Each number is 500 + 50 x the weight over the matrix's rms, rounded and kept within 0 to 999. Layers, rows and columns count from 0. Numbers have three digits each.

# up: layer 6 MLP up, 768x192, rms 0.13, rows 195-218, columns 0-191
# down: layer 6 MLP down (transposed), 768x192, rms 0.122, rows 195-218, columns 0-191
# gate: layer 6 MLP gate, 768x192, rms 0.128, rows 196-219, columns 0-191
up195:485475546504502559576481535525597547552448435540444571375461496632445402479582578530531486518439496462506508545490561525508483483510519426517452504437490468463548472436491422415444574506462535532483583527547564496532498439523470591630570535431469483546589568482589422542450541501525485554473568500452556493422395514479501513431455522444530532510532522422508532473548516524497577590511515562503444466524492567459499469524484451570533498625493433567500531484570524390491549561482593482514583452477407565497409450509576497449443485554526463530465506502574501569573542500489534504
down195:490471475423536501536474468481468548569563464536524562546547564505450496469523515473568489535556466480537479498619568519455462564488573419502481450529493507472463518450548466488469490581464644509553517467568501516509434525526539545449470522513492493436533492544490572496562481517520517469571441489523457472488419562533407433524556478508496461494541453541497483544490449551515444412556570445534318499569506430504510510416560485490506531621528539561494537546551514425531515499466450557545458481511658563510516522487381446539518539514551373540511475536605425581525500483489449463
gate196:429431497534525444516609530503513558509495611484441532573532420383508408480445445613516423524501515421475493458570614488458544420525523419502499545460518505422523559517509474500496481527551471548598450544517534529426469482479457515637517556388520543648491515453463503467411524453465423436421549522514481549560448440520520463515577553559588557436488509442520527446483470561525431484558579468493578498501616547479481529537558465498461523487418530602572475484476494556470557422577557469455499462400481474451515510517527522563469584550561543444532521472548474467499478435568487541
up196:506494471505506475522485455481471407430455527530537530554427543618482480449470516534529509521491502547541558508456398482443553491538592423531544521517501461432490502551550469528480514597499567528494545511531505440472499560519478572523471481529530478590492399440576553398580559476512449529488519513454458381512534555611460532545514500425482486498540477533430490555482601542500519496499563389497508494514499415495514533542546421587509618476613463492555495518418495545528506492522502426367511495526457422436518571483622517483462532578456488504526456510458589499492433480580455533
down196:445510536499521483471559459519541518522445442482444677549591490455573441533531495580504410523421573437511513456445533491518439485419490470479532544494491514454573425573474468461436481491517564484397468447477498534584534535479533487594458458496423551514538482470516571457455585486516529553425462581556528523512469506524577412440553551486478521463423526439550547540431478498508491483460476541462442524526534530473392501440482493455471498384456473477572513434396513513482520553621498550470542500486550473474545465440575559616502584451582454507435492572528522586492442475466405608
gate197:529420482454572500520573550491476478477495557403517463529560458448508503538543447426436542502507522585491452416517484494429516457556610512511465501504411494578514577428506516564397395534550507470439502481512500505499572533575467402526444504492573503475416413495563583559433482481610399539472493473397453507529466521538479608454527579487571525550514464488421529430479526482457527435481582525630545469340569505524587472498482441506554454478515492476462425452496524422500526496458475478403462440535518426444517509482492424403464477522472456470471569628471527522558518548564487515
up197:488521482472467374495424533546600490444492533523494495509573524423520512431433510474476445481541489570548487543456467527524491455416489470438543500615554472514448495518468499508541532432539452578532538548546459578491453424485550568561579501544482460553465562441565392530535472495475550536491494490596520520502455489506494446460539482494452438506496476520456401529432426440497562495593474525480405515411560513525493461396594501384492554573509543481436489536464492513586526389443535482481547582487430463472525519534530536509527487521510508456441561459547474501501542557507510501
down197:492501550505550403528427570452539415617427482522514436474505459452492447496470478515435507503567559417410519525525576475379564420464514456574470512478415503482563468516496499618497450497586496448404563479497464524562503482551489515591576600520485500571482452487528567534523528479520514480583487460487483493496516565498507405478551491485550602482474533518465509493601478490485509577518578437495354479475491525567541521503506532463491520499552504527488441452505475550467496567542502492528505420461500486502414508427395587483450450556496438515504441550497481469511563494527527548
gate198:461493554466522487486535449482518509549443472533505492507455599474461497518525479492547538536455628445477453531580478441543537471497567485545534535484503399583492516481473442499533505603429530432491579557521545511472584500480614530512493428497505518433459613478517460526532567486501559464421574575434488488576465416549577520542503486546480550404562518542543478516541498575381500510571524498532465493474519439518562484492492451544493482373591498509580528504499564545463536441437431468503441493475491436542464537455482496572505455434498450562492501381592466451502507496473456484
up198:546598531515567454389507506542479421519492511493397573453450510498409514593544506489618553504456505425435544578552430478515437441534426530526610445334462485537465512446582401499544543535501474525553538536590507481580550556503530468501445436525570464455485541469539438580429511510502446537472525448546539533554549483509496543483547405470468451422441411403514444467478461530584461493500513492525453492511468524550635494470510475521600565432467477503482509466462487555426540470576459478533428578498489542438510616559519505541605492531521497519501468486467523491528546567532532512
down198:450440575515538452495449510488442475479529466398485528423574505517412436528466519560575522510599578408523376490444452500482486464487506504497388521507512489546575500558470513498484465486546503544538538439527479573475479522542516547629496495566475482562523417466510478565615395584411505487492570464530407543566524427518493461541547522466404602487490502557507455495410458536507506490527557487521470485568482530525499569594524463603495493453530534455481410445392477448573418462417465531459546530493436493502583407482492533546448497466493465452474522478522545483569425554639558539
gate199:499493461510434449546447494414534493471573370473508479475509520553435424582372504476488444438452539485520457426606502481544465505487449559472479494562454509555572511605452472462436497567425549454576463476443541588503537488468514441510526500568414530519539514557405477411481524533519502463440355500470486510414450367519626469552541408542564536642508499509568509480481474548496553431527486573458511597564554492516576490508473588494527417491493538454547501442562506474504488495545450481515492505476619466567542566503507555479559563423447505497529501521502500447495524435533548501
up199:539570571537472508479454517491554390442413528569383475531416517479510577462527473497486476561460385619490479501445417457545513478507436504378542458530509461520558492510474421486531425454457483564573555604497396398352548454572496617539460490467560527470526461502487483518426511477567488589506517462505510486554638548545526494443604452613520387471440505534506367559513411403636533554454474509588445453538468586480511574391522526508545604468533482508519508573487442482507572473507573434424499529556499526514532535568576433513509526532451460556542464481412472520554426487524488542
down199:416434405490465522540520590464545368435581585499535552496546450551510495531583463531556404499557544452539460463478496580543536576454362617490577561529472486488506490544555427530418393418547469509544495539538531536515491466593630587515543473543526494535447489534477518516449509535441536496480458537464508486531476486560540343471427467502537622528473477502495530417502528500501548470464436495492471466417434442453416524521499505475459494617483515559541512497481450468437504461482432512582520439505552428437545415485503508518528533498465496560523510490455443554460470573554408521
gate200:546400413426473509492531547488477555538560476435564534522560454557568623366443533484547496528466407467430452462448534492471551441553476554484582491528594539504442491540484449572542451560467453488505478373545454445444529523528444577564563508563572572519543440612485560461537472504544496439575497504497442488492519381497476450530530496522471472567450501533562433538606585424473542506438590502494526468553495492529426625559531566587523500505462504518529431502502455449488463506496506479498493511590548414598513547528460588540479449505455511464424480410531429507430584511466503472
up200:472561442468374482547504422520497446452523600602441492546512543494554477472453456575466513455469444439517449441529393495510442497435451519520508544457573557475465405506558510474518510422505494572602562438545556466585501468519510471464441461559487450518483511529519519524497532556471456515522526413392512528475559474470500513604543576496547496488443439546565548450532394516511435484507488513619547469452494504477473513459569520469549435466470487554574499462369540508453478459456441493481455497512572504530496465479471475437537599508452550645384542440458559565493483611504604437
down200:461553519543441530466479555552564470587481501544473475476497430433584451553441541545516469534490322463520520506460449473509493419427520544557470506531513535557458564578511512482497582527430474456472502437434510626555575568505516447478474513473489498489511447519504520443528537512534440552443472546444594529471540564508491580581469537648461586488462409581589481509587525481514442438516484417514567385474388577462473555520448383549508526459428468468487496455478465478433614494502556399520484487555559492529464406558475512394521458491452492502466488439476580488540492439506549402
gate201:518530554528491508520530637449465521559507556432524522506569622465575562439404519505573580485492607477525524518494422515502529505549531493504479581458423425531477427464450495556528592535489552486509460485468512424614508579561545531474450532445471499491521521448473453517357493570513465502563468491488479542544481531521457529473575440463520554582541561470434473429519521481502496506513513447500524541534569482496601520546421561563517492475524564416500426524386486525520493504492443476545467503577470492475500545495517548425568478475523528533437457512363450540491518469578584493
up201:599526500492584402449472502453379462487573576560527525479538568504486403485614577609508462568522515473499486425612499415537546555479404563430527475452532542491442460494472503553464410572560521457504426642529456519515504515421524444563553444460518466467529476525554515533502574452546447424404528550516466539472418571583508456407610517505521527486515512550562483457587421525587477469501514485510516572455488488397449473574438516513502536580482513546517526527451557448523516540567580484500422536476479544553529507505571498503462461470432535473538449495463503481526409497466487480
down201:520544497469363541433470544534449453535468525531551488446545503597512567498493550418614583530463553579558546453533504512551535493533465536540425572519514479489414478546429479439490498526477559411539470493448567565602515489528493525403530533526539416563477534523457475488424652432511397534620551513557478550550454501428426416483532496509555524507583510515477528507552442576509487583451579459556521514470433397450603552480463509504566585477414566491510521524428438458498453410551527497477512488553430484494360470514471518415486547456441544524365505519627508478526567531492510546
gate202:450456564550556494527552535454548437470515476418475524512460503481568421449535505516504613462471465391488458433552521463501507513618526374509547457468558494486505420598567549480499438512509525461560509526490475478473592463401540585577469525540458512545480472586378490557441491592500555477466456544522453543496469451458521494428553482469482413488476502516476557589510439517536550488564532429430390476446530435448523528478479521586452458414422561557535496491452420457423459521483555479499601518570534507441463549499445472509470558431445473464490538539570440494521486508485399496
up202:586497499500450383647571415547456421559572499544558564548543524496526474488538497503481473567472402496537508589453569483392505421451469501520481472551554453472365479580477532544493424517478512482442476422452539399468488446563488421556543481533584516486452553547510590509403446436528557619527440541463575609525529558468555472513545541488607493620402495536528374597536506558507434552568579422563559500551557519495525533477437561532509528513514465412468450448454504493474431521532434559503408527461478575515521442504499475526509437494464515407593501530501424549490551612467511508
down202:433526545580432452480457497570494560477544502540440585499439598488473570483468516399500473423543505481523490458566467495520499596537622491521582532535558469551576538486514511528478488519619577476482536453417567526527460525491478537553558569529602547450430428487562487489412400509541577500508552573560511455526432561446498512485561423516418536463471471488464538504614508516545489510510477405514450484510536456403465567624575524584576504533413423404476542567509521491558534585494502464553499508489533445439396542567444518454518456441521437544387508411616502476515511531586484516
gate203:430518516453496493453573593463463566476436507527467621436444472478397537481529543483449525459567396440492517566489501502491500519338413429555444501607530488516531489498491609537441460501468432473531485427497503506454558493582470474469401506452547506434444503438489581490490451490522592513584510542538514511526528467478476482560533486489507471464502554523625514457521589557502585462526487456449577459446487588675462473440444505494483532396449536552467599490472507565389537408538489468492406536489527452548456558524406457384486514477437429570487518597442555462477564516509567454
up203:545495471565496485450399478502544554391574492514489554471494512413532526569478492466385509440480512502517461519470550513488462492510479411519509493433531533497568495490594502515540486537562535614532536521590391565379548515519458520525532479474507524521517404541466534433607583451428477432409530464438488451453505567471490533527517433533570613548437520551384493518448527460414498516436515450495445463525542538511472549483420527569520516514548469582552533501494547374424387535533649472431475533462436423530492578424427567544487529505543433429446487511454497495569526428545421573
down203:458452445574532417479389471468501436534508578555534377486557463478485548576486455493541519412519480431542503533496434516499483517511479578588448511495492453506495514539463461401545435493507530531499483581505489413461473438474486473452527518468485420507504421511438492513583539476584480479518557468550495505535475532493555405499484511588513602488533478493494537507566495474532459517419464560499567494548505433340507498540544567473528598484542541441488536524613497507461484512524561420423456535366506419489401459490504461453506563457463527476405506499498507482473527530498559472
gate204:469496470462526483574496487538477557569569475445527538553453472532486584432485524485408570479488539463506527521553511507546486519522442575458495509473492556422501489439533423475501526485521512429476557524455566473486539500508570511566550528493545503455370500454433498587499494554415469568413486591443477450453472469526496500525477510461484495496450497479475494504482438475481527555505459582508505401421542421563534586527523537472505542545591507426464528457523499439524510490569472488552510567535471435503482496516463485476459423428470509471487517579479521569512469529466439447
up204:533527460532533577521448496506503601463514526523437526492439489522438512533533570428450576526458539490486505523522436512587438552511494534605502528485477548509486496481543515539511555545480488464534468437450460587464415511465536557469515492595533499453425469580553479485483562485570506494516528506493432499497571530513493563453475586552461426534455486468567476530449416456542569528525538588492553418511495414480534481593588513503462448497577510501495438579581541502490525530533472467547484444513450572416429429517482466427510534562516560523420578487534492485533535517578519535
down204:486574415404499465487576525484522580433529483556522553457447470455424537459493552413468492447510469514493537500481582500488590514601471534419465468515473497540511399525485526460549499489569514475467522511427512519557504502509493419558449482454463516480468556369490478547455566535528470509460533518434490514538539562443542477528493524473543490427545482542574417432528385543512414482571527467493392577496598516494498502484455558544467508489481462440466481548483430476489557574479537377520479497416510494559469520592540505482511495466569472575585565540588491538596499498472537446
gate205:539471458478424506497548560404530488409603455476587545505471554550527530477504524514442502537436426427527467550522510496447470568530559502493614476494566450470522421553447506513430541560461485503562539518508424461474511441489559434565462469462584457452449472541536492435427505514479566493440425494441504553493575555500440532559453524489549423435505479562481455597573532467531453505458534476531539437488559531433436448587539554489512516563523484516428471454548471420486418518454507533495460488507552485476450521525443617532431510539453384469526450546496491599429521460458432526
up205:549558500530464454516501500441492581454514457529562533414559492539475487456408521505476480531587493406576461512504469556562501470510494440517546516513517608507511522564583440547523498490567434493518585542530444453506513444564600541478460399452517560446439571433502458421471539531498450535410585572514476539528600508387496540544474509514540476492502562558481504523429448498532517426612506619447504485481553514591521546460613518477454460569508552418439455478417575475545488466447546532509597526481561501476485452551455445508501553649578461453481366440515554486489472462518467550
down205:479498517499485410548581572406469464484494530458559441489520486481527536512612523524501458521503536540546523471505585495472608530515579485480588435630471521478552577466493508481492493488479479529518477445429520440525446583520524508591492498495443480430583545515521508496501558437551540451487418482518491633536480435426486452388521554447547597507486567615524431473449534565583436538628490531502491632461519516488529486578530466548441438507444540536640443568395461545446430512521535543531504481534526489497576612527459556535549531456577571441537441523567539472432453461522487529
gate206:644532479511515491558420467492489471489522465462535572627485445451563495488575471497484606553508636479576450528371518521527492531468556456490429479506458566496410467541493553533495491415538411517524453484510440535473480398450501490419596480487584529475615545484459607535440551504581513456488473491445558488457526489425600406606525444495517516559446551503546511524469514478511549493520566512634546400554483504550398526478527546529545512461555487487571528474443473465423519423541590495417504568611586390482484549495539467560472456572578458608478535527558458536554606455478511481
up206:524514481509582453555444527541473465497490599428528547624468543400446472395472448499522538587538570513559441555467517454455403568501509448559488576540508465442474589561478535573476408433534577455570481516531467475456470433510438469429529549471529388469492452533496477526377524457650375479428533488533582563514478495513534467511489475565496475573484517581439557512459548518527586507438533497513511538549381555479550507524516476427517488454430460423544497450494448508481473454539527444472474540529419469467428466450479506449523478510348545592470498445533600469486558474503436569
down206:509427470538476483523428503512420508418489564502472533528372533525532471419433628451442578459512477555421456509570417536556473654555496484536586527464563536475421471540406520463576501484514445449504505538563519557511489546537517526489606528572472539481482403535489526521502452522432506559583536551505541520466545583534535544547455496586473481454521477512488513470497526547540483462451540539489433508502572471555578457431466498474469455456529512541486579436531484503532537476558524479519508550457479542527473524505429484487545459443416533479550558518545531487532546512534531434
gate207:551481553498524539436445640470483452510507512542471428480508497587533514509485412542406605482447456512590394459463508480523629595423534476450467519541580471524561570494473485511397506503581381467520474548505482493349412513578548456453518442404429461475485595460499577503448497520575593559577449468384464468548430508493522538520544555479533483570620531546526498403545443526519485419515504522572491482598400433427491537513502483455537529498371574461410618577528426569559475510466494416573396502547512577565461511470553450565542639494454573546434503476527496560503462530531524540
up207:494492473430451512519443479468538439394558463483524536462593506427543512584548428476522508532478416602510400582550461474589597495504462527464507539399580602430606518527551465444457510587509571507496416569526525422536510490514496482544574457549439531409525536478517536443587438460532445471539491565499499481545490507431501549461459481585517592460619485454574446562463508554569560538524516474492499557443542534517497522455603476610602404534509491507589515481547486544500479576583502507496530584464551448559524485613532430474560448457531456584553462514552478440474653530454501544
down207:486515404479483383439435468484446486554469510599508500442437518515416496503560528501440395510540465489538437490511470401582464532499515559477507493460484499477547468544550470479498502476399550483491484523493582433445447467504492525480389561456552437480567521525489528466526513593444469490499471503519488417498476541584486522468473490430393513411494452455500534450457473482503557455537488575457635450483452475542443480507590502384541460471392505550489473520471389586636489510379522513514509531529531533524514501541454476428581485497562515551491424587481411552501412382461461548
gate208:456535438410527515445537533447513606555395407493455610456391526514369464465529507507532453468455451501424546562435572547500490489455562538543405447514596430540477602423503480490475464495573562419531452431477534474555587495477443503483578449492395403534511514601484553474420550527562491519523517570632513449545511547484541502523489576437492475451502454484515563534459455516515542426373545525481566557593487423499443587453415403500537585518464468448478464547494484523494471521498419481599527520563496464450514476436489556525487493490502492517484541556520482562475433556570452420
up208:475458493484538514501498534499543485468540459500565453510400477433535489538467517483574502501501407523459518411513441478475542468394572437561394486509522501526509445545453494569560474465533525563402416483458479416580479525540475487504502508521497509364510479549565501678544488472503579410465567480403482569554546531548547538487451525453519458571517510496444501537447536523514391515364494462493492592519492509593415479522543520397569522571502509415515473530453457572521512540379491544498458461466547454558580643528448469574492428511521527402595360444474536467547445519438470501
down208:443510492521460543491449479510484431480520538535395475451495556355486498518534493538438536516524513446473559579479542530504572449604501526478537451474503470485452520425478450428478545561525414573482507484461503505552485465541451527507600489413559452525499492358402543493568549463523496413521511501559423522518463438508492513494465462516581515597575426510492464528514467546497555409475530516467523429464437605414528552468571427533480519472513421541497531439516472547478427514434534416498477493614609494536427439458452444436450475516573456505571438444516521487521589486485518506
gate209:503473533499488486571526601464587576523514570559428462442535519521514531475492523541511455512534563526427464529431552453591489538440440471460584540461516477510508456525423407467450484471550584438508501480494537517534573532512496519360437434427415514573520460529416470501439507558502503493450488526460589535461489496521530509475508479442424584519498474512487546511484442437467510529568452480451567520475462451550593586491484419510447509523523531483461515457549503560484538472541447457458508487456582503477492523502564585553595533400474483551430414399524490541521468491477563543
up209:455498472444496513492533567580471520472516509417595492574499478427496504474532565539544610540530492451479480607512406512541522499414529552476460447476511459451474497413501561459540495626464491541519495524480497552482489476492489579531485486463521545516510461468510478459560498458411466459539455584473521493514493470572436469492556579591466444569473416479434485474530516585516449530521575560572499500515526487500474517490524494453445519439458478523503514476507490500535623437472464522433559555622506519511491484477525551444421475535416507537551540519521541455543471592523453499
down209:474400545482492535469516505525466552527462561461477595490455416440548586477500461448540432526545531545470515434534469548468438472412531480443555436523464412479560517373458485483531492488494552519473521505461504546535588502541529478407487524471477471475513563509525446509384508535550420566537520560517508501541423543554510602470446457489483529557471541447543510498522452453444407519529567493627495427493442513417452500572555410476486442524523465499583452479516469446434385404530482499507467664561447566494543464492470492525437386520492472551503504514498402539462567493439470440
gate210:539550479454519533484441430640557469548595502542510456478467514503558422458476542527507623465461444485522464542478590500510457475480542477463490516417422509463531450472486508474509542460555500576437539544465491544478463517584570464456487482491463485468522579554515388494455483508541497407575477437464413421576480529446503579552535443468551488577474557502477555467489427501528511519503458461545516512545447531556432527555523575540544489614544581612462495505491532524525480433456453508548494439504503576497560458483529384520504513549470492637478527436514482492571430461562469500
up210:455479546524397469546511426517570513414512469451460485523545489495415531499443493572520447506457547531520535472520518476539558494442464497490469463516495550510567512449489441542538462553509564528520555448505564558594484530455465554486485491474510481517424463518554551501582399473529514514492525462413497565417571487570534423431444502539449497541450485628514534622462486540554560521485528522447465540385521516448449358515527557465582543444421463440483537490508456551515512542515502535614496433539501512521462453494534467494466565603457510519566515575507497482491473498551490514
down210:518487475548458501497474456448423606489480458431390537451358488510500474473641464571473526450530421489440497514552393469481452390490483640541499477456514454511450485519510482431530531490482565517522542460480484539468476524446477556482509528409433494565415546591506573443472541512447428449578522514495446543592457515540486552407462453523450573487515446507525488491487557471519431554557644485473453435545594528569486508550484563483502477503569538486477415480494494537498485498486472490510518474523490452504515636593530550567517505487552540524523430541448510559474521489531520539
gate211:460446449560488521555478586589525509452484461540465430564487522563443453463513467540531455558507493429516489497486475585445493472500458553501529479390487525380507498482499495441474546508474472514475479446541459512484472464544500496574516470465488554457495530545423490588498435434477413565451520407445524526530481480525532507510554526553619511557464475487478399468424490449493363472514512477440605494425624485484506490588645484415523504573462487580511490523610489444488453490473419486402475574533604501504520523430500521494491529435446528554539425503569534481497476472450526464
up211:540480518537470488503489412535534465514581488508464490505480512540485562526442530538427444627533574532494417491528476578468498605509405534478535514536474483578604586463565541476552426438445583513524550445480532571510479510457434470548475506504495469590513435428469461499463509565526488593524475483459538415562419504573612477484532499492470545498505426484500517526467517417493539520551503537529451508451490442583399510509499409516497520484524453619524590460527516606420483563473447553468541483563505441579507454525531534500471556508452404533491499490476509581622490444579440541
down211:480472512486498443451470582427440444521584524466447638411494584467551536481520457477431516596498523450419460572481449520509418337490466512447568575492459429440536414496507469431516445452463566487461531553504536460622531464426564559589449415555547446500504372474624500488564598457494537474515529501457523562548391544518490492511522606503463499516569526491446593503575492520607401453537512544421459465509482439518514601544494493495532490497434584495488460547541485576544475476476581467496513493462501552533577495515405446470574411509553496513546471598402538512514496474519439476
gate212:506574570587393493472468515406530513525485472424567480483490538548557535416529523494600512567530443513490429542516540434535586544495519460533530457514496497468411507496510477536543464466404476449454455478492550454459499452552500454552477547473481460455462558504463561586453525437558566548585585543587468498492458491508395545634477451411467540524553587474532556455572509590591534487450459455538483518443466448552510411484535548508459473531502535493418478470448416503442496519477562401518465453414379562518424439523485533394508418481489557582536522519484413518471482514519596538
up212:460468524604500560537606559540502491477527492530459541543552605528491501484417495508461350467539464462494589505585488548481435622504522606522578495518553559498534518553475384531410571473478500490407480561539484587512498445425509458473449490431508507486460493521627487443577459447445582511515631427561440414484506462540522590469460453527493520511515441504551481570509480493464404495493541518595507569527538430498530484424491448491556521509493453556423448499528593506523529501580464411486579489484470468512485492653447430507526512502498496447549578586507606500493532578562488450
down212:557503541511447560521475466551407483446511552541538420559503462544509557507512435450485611447566510482539545514476511458519598475476478482492452456452528422477452527541489576561481519397500457562517417541413454472495400453395547516560480444419523528433470512552589588520491532447582531556556503458458393538463483525456537508495436559457491521465457616506529515529449477464467465487529500564526522528587611476520552587487501448557499491535452436553470523526510590495536501511488479529513543451475523548580506611530573475575491602487504458518442375473579547520473548561407525536
gate213:467532471515505510551568543490472477566495566614580520553493548474507601417535549521515461449507536448522565454488455555617485456522467545591494462532488478488560491422479527492467524529518597481414524576466479502558433501562582521544505527448536512480498579535551466460478569540550417496445484531476572578501456463561500567589487511494556490572483586470535501458527511436565452464589500543492557536489514513526531588444521425486384592545557531529487531475430528500514467497557424541497500568469498528565530553483581479444516482498509425532605449451454456455429517515528453430
up213:499430576508520530440574473497489529465533466483464553386511556405525434466548521522499469462474429453452538511471590542362539534500522535511417428484403564471397566577499464559538484571477491531474413552605559500526536584488441467570448460556506497582475538431444417486597491427483454548503472467439438485492528457440495453527469556446485438494446445467556485487501515521480444550522521543528498542527489480579482442573494495542485585454500539419500509569451505552537469541473459580545437529503540486427440563448489561545544615474474469480457491530491427501596468449505485502
down213:515581468515510459565515490538496546506499483553558463494654408437535494430421566553555476466519532500470551464493532435556580473542569405484516389552512576531528586519485540486545494476481567476473508410558500527505487532491530575536463484517552461487526467423508548521442498486485453509451436500452510445493468565447542607528552443446533497479489579539415546400484452530509558484586462473604404577527504406507505534529579510574421509468546552494488480505508543526494576613441508521469474487492517496523514488667407453468544547497514506522586471479557485539374470438465485485
gate214:504380467417526530552491598540545465551567413569498512472595423545632517484543600497522491516570429446450482474521583452467534557558421495493472453513472541554492537599451500501458502515455504607470471530474492555435561500410525542405460456449480465420522478516499534478515565539492574572564572508465403451469495503520529408445475506493587474492600503445482503512595475487487522565532553542515596504510526609482500438540471494523526501534505532418458521502579413485464495555443534443540468506598537626537507504467483506568489457411442463399384559450508528529344475471444546520
up214:458554555492515484587516526616534496464518543559562492441517467373402462523548525583506493525477428519557424410420358477495483578478470440433482483481547440454527505479527526540496491390652474502432487477533491501483603565548522456422483553511523552535441464550512605530438532521545518486518493458486527501492404561452459490476493488504599493425525558502529469463445525476548494546573465530503505458455471504529515531398512524504485466502527502567576482458611496623460420451502436481473459482438632521468467434470586493557396473523574510437524464457563530498545533497491533505
down214:531565418522474527485519505536518560481570569439509392417436565367448415497499398539478512496486397533533500475455593539544534504452493472490509535517492482470484594443479494491569482404404593426559444477501491492507476528524553441469478591485584530490435543489508484571495512532467428580463525530362443603498497471483516447500435461506577455484535467496539468589476470509573509580489523503476548487487517436557514499482429499493498543486479458468531542356419466587551555458485608489489571587575528476399541544527496449495463517476473575433443490560504709543469474554494466403
gate215:501492466527486425539460556512502550489383404504579390583479509539537555513536499437341568579537493450587527566519524503569470422632559451433572451606488650486527518477494491423435529531523434583467479533491508466535425556462520520497511462477554508494571499618546534443496520367498521469574592470474542408571479462467551586454480592429438484443406493588421565489498469433522552435473449478596473520506517414455516541479415506523545409539463509458437408530527451468511512524495434407471475526548580447470618538480493495557439528512506470524496483480539481496540473435552570462
up215:526537488425569481528500478485418431449502435479433571480446524520514530616439559561435461455570557514468433504500562532435436593417463546376468450551456412510494539451435440527401535497521621477468445497419470507473480496502534571547503598506534506485553432446536544491469442510482466580490479453492535462461524516593459476565520490516483530536466421589532588462524545459451513502460462448468466523548472480540533533514463524541521540568510523571424510607442483488502499422510487536549563466538531593453456599506484493424430435460456476440479595547460396554488529386517510494
down215:535512444494459459426427443497550449530529478560428522571437575512450574583564511560407400515446542602565477603572421589566407467420410472538443480540517476498447653432573526473454438475534437456522505442600503500567596575542489463555428562493538587479483521525469514521528493485459516516430554403552511514444541537573554462523411464541542390462468586524542406512526568559547485511590452573530516423495537470544482506494504526462483494486542547544476458498388491542481522602483450562540542488529498433502582461453522449513534600496481443472524523519589474509586514403452528492
gate216:468516433491594426528542391461499554518497423462564533442604513500507494553503538555520538531484362544430484503543439508613520501430460553396452449494482485484453404483418509536629492524490503475444518468553490560427463556518465497568514555414532428484519458442567394445507527525491454456479548486553441548533427438509449508488599500579442481484651533450555580571589476462545461424476449588374455534468577488504559408403540547443390459448537587570610511515556440533579564520458516442479457480472513457446420516525549547475438488549541504499422549489495509508481475545460536483
up216:642575608444581464462515588432481517487441533396563555390532461482471551504500480546418483548558569442521481486467484486501583444473469535478434472592451452536532451459492553565534564535438472543475541423492510416416483436435478469525477521410568542488480469470542489514563493602432451494513475451488531495561512545541546552515602561474467540512528507493530454556495409463498386463417540494551542464533411506489515491485517593478437466518507533559456441578497512520455480469309556536492522491432549509413507428481505478456587415505484529479552568425569515525544476514351496536
down216:508529487450550501506487499474456459443454448515532417433446484540422555570547457605490596505535553468439611577555484427557579609533447455502566469474495486428547454520564575510478566461527466466476445503474527482526549510502584430454471466539520482450462483525492507551557497463562453503499442399483491456503525554544462493493539456522586540559565513436468539428570476506570510472431553483566464501399318482387510592477505532586609521489504487598553477443468596512481518453512397416487450509525536512439439423576444475531507449564441454543558389592447469528470478504487461502
gate217:462416427558545493506553445431392412506492485470469556501441454509426505371548396539570518536442499548487508471498612480538533523372517516382577532545541489472440520414540553457540516502465476544502475581509506453428569574583427395427513406569459556504513494524491522451467419487484586530540540424512517473538498535530503514495554574483447513534463537485516474502489539524631514502398541450451453502556434471426416514497439501572484516583436455501544545512586461625471584517478540508394469434498476492483545522495568525481501540467493567422480455524485484484511516529512493492
up217:503452544457509481481577436444432520522468435571459492488557449499515533507452464461437447413557494525550544484407555481484498504584475501573513502552539434541449504406469576412632492589547571461579513549503504457492462526532521433493536526437568530420534526442502453452449397527514476571459531494518552466436488607509426484441363453526511469550577512528503524488512591428467474557479393469435602543534486557415538433554464528525507497493369463444558564447518402451482400530468380531550540371571531483456612472501498509528393425506546576560398484484505536521463476471481437405
down217:429347424437498535546490561499443536560444520543495534510518512509536388482577593478551414509532487439509524493536476459561508498531478493482444556480546457493605549486590428431438573526470490477590478521484453481509523476452481574409450580525437560508580501529481420510529432454499494523450495609461517536432565505528522519452398455440399593522566544497587598485487514473509556503499473557509608412447453528536472573458462544529454383488489528392587518423543445455454547456444538523461563481539390509428477480479540538524439529514486407451463478457551421507497577488458502574
gate218:410415505560552401508476458538499458465540551571493577460488577467466475459470540583533455436445669487493492490484556591573519476496440510571359645569545566509540628554477542607501510506502521554408510485543586483395505516516424500638500507515518435499523531485529583488457556559468469547463505501558493589508527514441453519421541408568476456438466437552516503468530515466547506492541538582521478502442475520475583576561447544548398518472425495586529508496517515437456607530456571416528446418497460450465450432475448559536549426468417520514519500569535513611451544427505577508
up218:495424514539477500468616491433445492533471460489507404415576396424436498563489521509470524456557454557463587372417493485582492489449557399470451533440466510496532519534500588521490491551501498512543426466496450523551545481442539405435527479422457579415521479517543467459514475499460533508466498535489454544506526483515467601481516574398374451557614458501488490498498521460392460528513460515712520488438524440438442548515544489541526534532601528537403534532555474542531441529552595468394520499424408501508522483429458534449508566464549499448488457515437498552528495426423476480
down218:517564405487465521545483607582442496438536552508526497554492560507486469552555610537486505532469486559450484554486491522455464542489455569467432462518485399536542458584538497517497492465538493416483506607493514510476498513578475511421531390523549513572488502456515395489549552478455522489511454577465498468505534440529509481417507518454537585614437481447573521526419481628541511481563454376542508465495527393547548478573457571548502529642550555475476479514439536468524370514512506437604525498562572495465565448589548629531504493590483546508515440521550522427530514460398534612
gate219:518519440549592531526501541404533581508560411411372537493510506508605445373507452508439499508505464571580526477463580467554539496452483548535502473568446513547495531482498551491547507512549481485552582481525483494481553456442553483510526525475573508513542457507512473511529538455512590551511487558483503510578498465452480554530514482544538480485532426421477471500413503535475475483472491460363501522465465571569517531554544539437515554489519603444544548556524479527516524483512511437535591582549515598520494526533515466495554510564406600498456571568577524498534490552480451528